python train.py --n_layer=10 --n_kv_head=2 --d_mlp=512 --vocab_size=2048 --init_std_qkv=0.0442 --lr_head=0.00541 --warmup_steps=200 --schedule="wsd" --seq_len=1024 --train_tokens=113900000
Each number is 50 + 10 x the weight over its row's rms, rounded and kept within 0 to 99. Layers, rows and columns count from 0. The size before them is the row's rms in percent of the matrix's.

# down: layer 5 MLP down (transposed), 512x128, rms 0.0614, rows 201-225, columns 64-127
# up: layer 5 MLP up, 512x128, rms 0.138, rows 202-225, columns 64-127
down201 105:58 68 44 36 41 50 40 66 61 53 54 73 35 56 64 40 39 51 47 47 62 54 39 48 41 48 56 55 50 56 44 43 49 48 42 50 36 72 32 55 51 45 46 64 57 54 46 39 55 56 50 40 43 56 57 41 39 50 56 34 33 48 56 60
up202 094:49 39 58 38 42 38 68 45 42 42 53 50 52 52 70 57 46 57 58 38 52 38 34 54 40 32 62 50 51 63 50 57 53 53 27 46 50 70 46 65 45 56 42 55 44 47 48 32 49 45 43 50 27 69 44 45 43 52 63 48 60 53 35 73
down202 087:57 62 42 46 47 46 39 49 50 69 51 72 37 63 29 47 35 43 56 55 47 53 52 54 52 47 35 53 56 37 55 56 33 39 71 54 55 44 47 27 50 39 63 40 60 39 62 64 42 60 51 47 62 45 52 45 47 75 33 33 30 49 53 31
up203 095:68 64 49 33 44 69 46 58 54 48 55 45 51 43 41 49 43 51 62 58 56 46 55 72 58 49 66 44 65 61 56 42 47 52 50 50 45 41 54 43 70 39 77 34 53 38 36 40 46 39 54 53 61 51 49 26 54 51 48 58 40 65 48 58
down203 108:34 65 48 54 47 42 59 47 51 64 43 47 49 50 55 57 63 64 49 37 71 54 38 57 49 45 68 65 34 39 41 54 52 36 40 52 70 56 55 51 57 44 54 45 43 60 49 49 56 42 51 40 42 61 60 53 48 48 55 39 49 45 69 42
up204 094:58 51 38 53 57 46 30 42 40 78 48 39 42 50 46 47 23 30 57 49 59 44 48 57 59 55 57 42 37 54 58 48 28 62 25 45 51 51 47 55 55 51 54 69 44 35 49 49 57 56 40 49 55 53 54 41 31 45 35 53 62 66 52 52
down204 096:46 44 76 46 55 66 48 51 58 46 48 61 41 54 58 53 48 55 47 41 69 50 36 54 45 46 55 46 44 50 62 53 67 46 46 51 62 49 65 20 39 49 48 33 34 64 38 43 52 44 42 47 72 47 40 59 51 55 63 48 53 54 47 38
up205 099:63 39 36 42 44 69 62 46 58 46 41 52 45 54 50 59 61 47 52 52 47 60 59 45 50 63 60 64 42 61 57 53 32 52 47 52 54 44 39 48 44 45 47 55 52 51 49 38 59 46 50 54 56 43 40 37 51 46 71 63 38 36 41 46
down205 104:52 71 37 50 41 59 45 55 48 56 50 47 39 55 50 57 46 34 72 54 69 58 56 68 53 47 58 46 61 32 41 61 48 57 42 60 46 45 56 50 48 61 65 55 44 45 60 42 39 51 41 45 62 39 53 43 46 25 42 45 45 46 42 41
up206 097:49 40 59 23 56 40 32 47 47 62 42 38 68 52 56 54 56 52 54 57 63 42 47 42 32 39 51 49 38 57 49 60 22 60 50 36 56 40 49 35 45 50 51 58 46 40 51 59 44 57 59 42 37 44 44 64 55 58 42 54 40 54 59 44
down206 099:41 68 35 68 61 41 56 69 59 63 56 58 44 49 34 57 37 60 57 50 45 52 62 71 39 65 50 46 27 37 52 56 61 30 52 52 69 54 48 66 49 65 57 51 65 64 41 50 41 37 59 53 50 55 45 42 30 35 38 41 43 52 46 54
up207 093:43 51 28 44 55 37 49 51 33 36 50 58 59 47 61 58 51 54 44 34 36 30 34 59 48 46 44 41 58 63 46 75 54 57 49 46 52 63 57 37 45 40 31 43 39 43 55 58 48 41 54 52 52 51 59 65 64 54 71 39 60 51 46 55
down207 096:25 47 57 54 43 42 64 57 59 52 65 65 50 58 38 58 35 56 62 55 47 50 53 49 48 51 41 39 42 38 51 47 48 24 53 46 38 40 46 70 58 55 51 50 57 68 41 66 54 64 47 45 49 26 44 60 37 67 51 47 45 60 42 43
up208 116:42 58 68 41 34 54 57 45 47 47 59 47 66 48 54 34 49 45 40 47 50 50 52 34 21 53 65 55 65 56 34 47 48 52 45 73 47 64 57 61 52 58 70 57 59 46 57 42 32 42 36 45 54 59 49 57 59 60 47 46 50 42 47 48
down208 115:45 40 53 48 59 50 53 40 33 59 65 52 45 44 45 49 65 58 61 49 64 58 47 46 48 39 46 53 26 43 41 63 43 44 40 28 44 64 63 45 67 53 53 63 33 50 43 64 39 47 37 43 28 56 55 67 63 34 54 49 57 52 32 35
up209 095:71 37 55 59 47 40 35 67 56 51 44 51 86 60 60 46 53 53 44 40 55 50 49 31 51 36 42 56 55 69 50 59 36 51 45 64 38 42 58 61 38 50 23 51 40 57 39 42 64 39 62 53 43 46 47 45 65 51 55 40 59 52 38 46
down209 095:46 47 51 44 66 68 69 54 32 54 38 27 46 48 51 71 54 24 44 55 39 64 53 58 41 39 52 51 62 48 51 66 49 53 50 47 65 63 46 61 48 60 61 52 51 55 39 44 57 54 42 42 57 40 38 68 47 45 52 58 45 54 53 51
up210 119:59 61 50 35 49 50 49 55 45 52 47 28 46 37 42 61 37 41 49 48 57 45 44 60 58 55 53 40 58 59 36 31 54 57 38 66 46 60 56 53 41 46 40 23 49 49 44 70 41 46 27 56 54 71 36 62 56 49 37 64 54 40 55 56
down210 122:67 53 55 58 38 61 59 46 43 27 51 53 43 54 57 27 69 24 38 50 62 55 60 56 31 34 41 44 36 41 55 51 52 44 61 63 64 67 41 28 62 33 69 58 53 59 35 52 47 54 35 39 52 55 47 41 63 49 68 44 55 52 41 49
up211 090:66 42 59 58 59 41 32 46 58 47 60 47 61 59 42 51 36 67 57 46 40 58 64 38 63 53 39 40 44 62 50 29 37 50 58 51 41 50 59 63 54 56 39 54 49 54 70 45 43 52 55 46 48 71 58 51 50 41 62 28 53 71 42 41
down211 098:53 66 54 66 49 41 47 32 60 49 48 52 36 51 49 45 51 60 60 59 51 46 35 52 51 66 42 39 50 66 21 43 53 48 61 64 41 48 36 57 37 40 53 54 60 69 36 41 35 40 45 59 44 62 50 41 68 51 50 31 38 48 45 54
up212 091:56 53 47 32 38 45 61 47 59 61 33 52 62 65 51 52 50 43 60 41 54 41 39 42 57 49 50 26 53 55 77 47 37 50 40 60 46 40 52 40 51 39 65 65 44 44 41 30 62 54 61 53 48 69 39 59 44 40 58 44 54 64 48 50
down212 100:45 42 53 33 47 56 39 50 58 56 43 58 38 52 40 46 47 54 66 57 49 54 57 76 70 54 39 48 76 45 54 61 44 54 53 36 60 42 50 58 47 37 69 61 37 48 46 55 55 56 54 54 57 53 51 47 38 54 57 25 47 54 39 64
up213 107:48 64 53 57 47 52 58 35 54 41 32 41 49 47 49 68 49 48 56 27 64 64 63 47 27 43 62 42 59 38 50 70 50 51 48 52 45 44 64 44 53 45 50 55 31 46 41 52 48 37 57 41 60 45 40 76 40 49 45 43 57 42 47 56
down213 095:43 43 47 46 62 62 31 45 59 72 45 66 58 40 53 45 43 47 46 61 52 54 60 54 45 47 49 67 39 45 35 44 49 55 44 64 46 63 47 56 37 53 63 42 49 54 46 48 73 57 35 56 40 44 48 38 66 41 39 48 40 40 62 45
up214 096:54 54 52 54 53 31 39 50 39 40 54 38 61 50 43 67 54 44 56 44 42 49 51 55 51 45 65 39 50 59 67 33 47 52 46 70 38 47 57 43 52 34 49 56 34 51 61 77 49 55 39 60 54 62 47 49 49 70 52 46 44 64 60 38
down214 100:45 70 42 40 60 58 43 47 38 50 44 57 59 52 50 43 74 59 52 52 69 52 53 63 51 36 53 52 63 59 53 47 37 37 52 46 45 70 29 56 53 55 50 39 24 40 44 26 35 38 42 43 67 53 65 45 47 50 50 54 50 44 54 61
up215 088:45 61 71 47 44 52 62 50 67 52 52 54 50 42 49 36 46 53 43 56 40 43 46 39 54 51 47 65 25 48 47 53 57 40 56 47 45 42 60 52 71 41 42 61 55 64 46 48 53 35 43 46 41 49 56 48 48 64 54 42 51 50 54 69
down215 088:74 58 48 56 48 49 53 39 40 55 42 53 56 54 48 51 65 44 39 34 38 61 40 58 68 49 52 46 44 38 51 38 42 60 44 40 37 39 64 52 35 48 52 67 51 31 65 55 41 51 54 47 73 33 58 57 51 51 59 58 62 42 33 44
up216 096:51 45 41 59 53 48 50 39 51 38 57 49 47 48 53 46 62 36 51 52 57 63 52 56 38 54 57 37 48 70 36 55 26 62 65 64 55 40 42 40 30 55 60 52 34 55 57 55 56 49 62 61 41 50 53 69 54 37 45 38 62 49 37 48
down216 112:40 53 45 58 42 40 52 37 50 65 58 58 46 37 49 57 49 51 48 52 42 43 38 56 42 34 56 46 55 71 63 56 60 50 63 50 44 46 46 42 58 57 53 60 28 37 41 41 55 31 33 52 50 42 47 65 54 33 45 50 52 58 57 35
up217 099:49 56 44 28 32 56 57 55 38 54 66 47 31 72 41 51 39 48 52 53 48 40 49 50 27 48 31 35 48 51 42 47 58 71 71 66 54 53 54 40 59 50 64 59 39 57 39 37 44 58 50 38 68 51 48 56 52 46 31 45 56 51 56 46
down217 085:61 59 51 36 52 58 63 49 61 62 49 48 42 57 50 47 45 49 53 34 51 57 48 60 42 69 54 31 55 46 54 45 57 34 54 34 64 47 62 54 32 61 62 48 35 46 39 42 56 49 55 38 56 40 49 53 30 45 45 32 50 69 40 29
up218 102:46 54 30 35 55 71 52 20 51 67 37 39 54 59 51 52 42 51 43 47 53 55 63 32 39 33 44 69 54 71 47 34 34 62 49 62 39 57 64 57 52 56 47 46 40 41 60 34 72 38 41 43 43 68 38 60 58 60 59 44 39 47 48 51
down218 091:54 41 61 36 56 58 46 45 53 62 72 39 60 60 56 41 35 52 43 73 40 57 58 57 42 51 38 44 52 32 70 40 57 42 56 34 39 48 57 56 55 54 53 52 63 49 58 57 51 39 67 43 45 52 45 54 48 41 48 59 59 42 56 47
up219 098:46 56 49 47 49 61 38 49 66 46 41 43 48 43 37 51 53 59 46 48 61 54 35 68 62 37 48 50 52 43 46 46 47 44 43 48 57 53 42 60 52 65 56 46 43 28 45 57 45 50 51 43 54 55 40 29 44 40 61 40 50 57 38 29
down219 089:57 61 52 44 51 41 45 62 43 43 49 56 70 53 48 45 44 64 58 40 29 53 41 39 39 57 43 44 36 54 60 54 46 59 44 41 44 31 61 43 48 50 48 60 39 46 51 44 50 51 54 55 51 62 53 68 68 58 46 67 58 30 69 54
up220 085:32 54 45 63 46 47 69 48 53 64 55 46 45 62 54 50 52 50 33 56 65 53 71 57 41 35 61 58 57 34 34 61 48 30 50 62 31 59 50 51 59 46 52 54 65 58 63 50 41 47 48 45 49 46 44 52 42 50 44 57 57 69 65 47
down220 086:61 63 54 46 68 59 24 44 50 37 52 38 57 36 47 50 54 40 53 47 36 36 35 49 49 57 51 47 44 62 51 39 62 48 42 54 53 53 59 43 37 49 44 50 46 39 44 49 57 45 73 66 46 63 55 53 51 46 59 70 47 25 47 41
up221 106:51 61 40 42 44 48 33 46 45 64 67 53 54 50 44 39 39 52 52 40 39 50 51 41 60 37 70 28 48 35 59 65 44 53 49 45 23 50 54 65 37 52 59 55 43 53 65 59 40 59 57 46 49 40 50 67 39 49 58 41 48 54 71 46
down221 105:60 71 60 40 57 45 59 39 51 42 50 50 47 61 56 57 46 60 22 37 40 39 33 51 34 44 43 63 44 50 61 61 55 62 58 49 65 37 54 52 52 59 77 37 59 47 40 52 51 53 46 42 55 51 44 51 31 53 67 38 59 47 51 37
up222 105:54 60 47 51 46 50 62 58 64 59 30 43 62 40 56 69 52 50 48 56 49 28 31 54 30 44 57 45 44 35 66 52 30 45 49 50 48 45 55 45 61 45 53 54 64 54 48 29 49 57 46 51 43 66 69 50 49 45 68 41 60 44 53 57
down222 105:65 48 43 54 57 38 37 64 40 48 63 46 37 63 47 58 48 47 33 77 42 50 44 53 55 42 48 69 44 49 44 62 54 60 46 49 56 70 55 31 64 49 59 58 54 37 52 46 79 39 54 50 51 55 42 61 60 41 47 47 34 51 40 57
up223 078:59 58 46 52 47 43 48 52 44 52 31 41 31 57 50 56 55 40 01 72 38 41 43 52 69 52 59 65 47 50 40 41 60 43 54 53 58 38 47 56 50 66 43 43 43 59 39 56 36 33 48 51 59 47 54 45 55 55 46 51 48 59 55 62
down223 086:52 47 55 47 51 55 65 40 44 56 40 43 44 28 41 64 45 49 65 50 44 70 49 63 43 50 51 48 56 75 51 59 41 62 29 50 37 49 53 56 55 44 44 57 44 60 47 59 56 58 43 50 59 42 65 41 47 45 39 54 57 66 33 51
up224 102:68 43 57 42 36 47 49 40 62 60 40 46 65 61 66 40 47 47 52 59 77 51 51 46 49 48 68 62 66 49 58 69 60 33 48 47 47 39 60 29 32 55 49 62 59 57 52 27 46 53 56 42 56 36 36 50 48 53 44 62 33 47 61 41
down224 088:71 40 53 35 43 55 55 46 54 61 48 47 61 44 42 57 36 61 36 43 43 48 52 47 52 57 52 55 46 44 48 48 52 31 48 34 56 53 52 41 53 47 60 30 49 38 59 61 34 54 52 48 57 41 61 59 62 39 50 58 47 46 60 51
up225 094:50 48 54 46 34 48 43 49 41 47 47 41 39 58 51 49 45 57 43 50 45 37 27 50 69 53 51 51 51 44 69 60 75 67 52 44 42 43 55 63 57 43 55 42 30 62 51 51 53 55 48 64 38 52 60 36 30 61 30 52 57 53 37 61
down225 083:34 65 57 64 50 35 71 65 62 37 36 58 44 37 33 51 60 41 48 59 65 55 49 46 55 50 72 52 52 68 62 40 46 56 42 69 50 47 46 46 53 48 38 51 34 56 55 33 45 44 61 53 60 59 54 35 48 59 55 39 65 52 29 68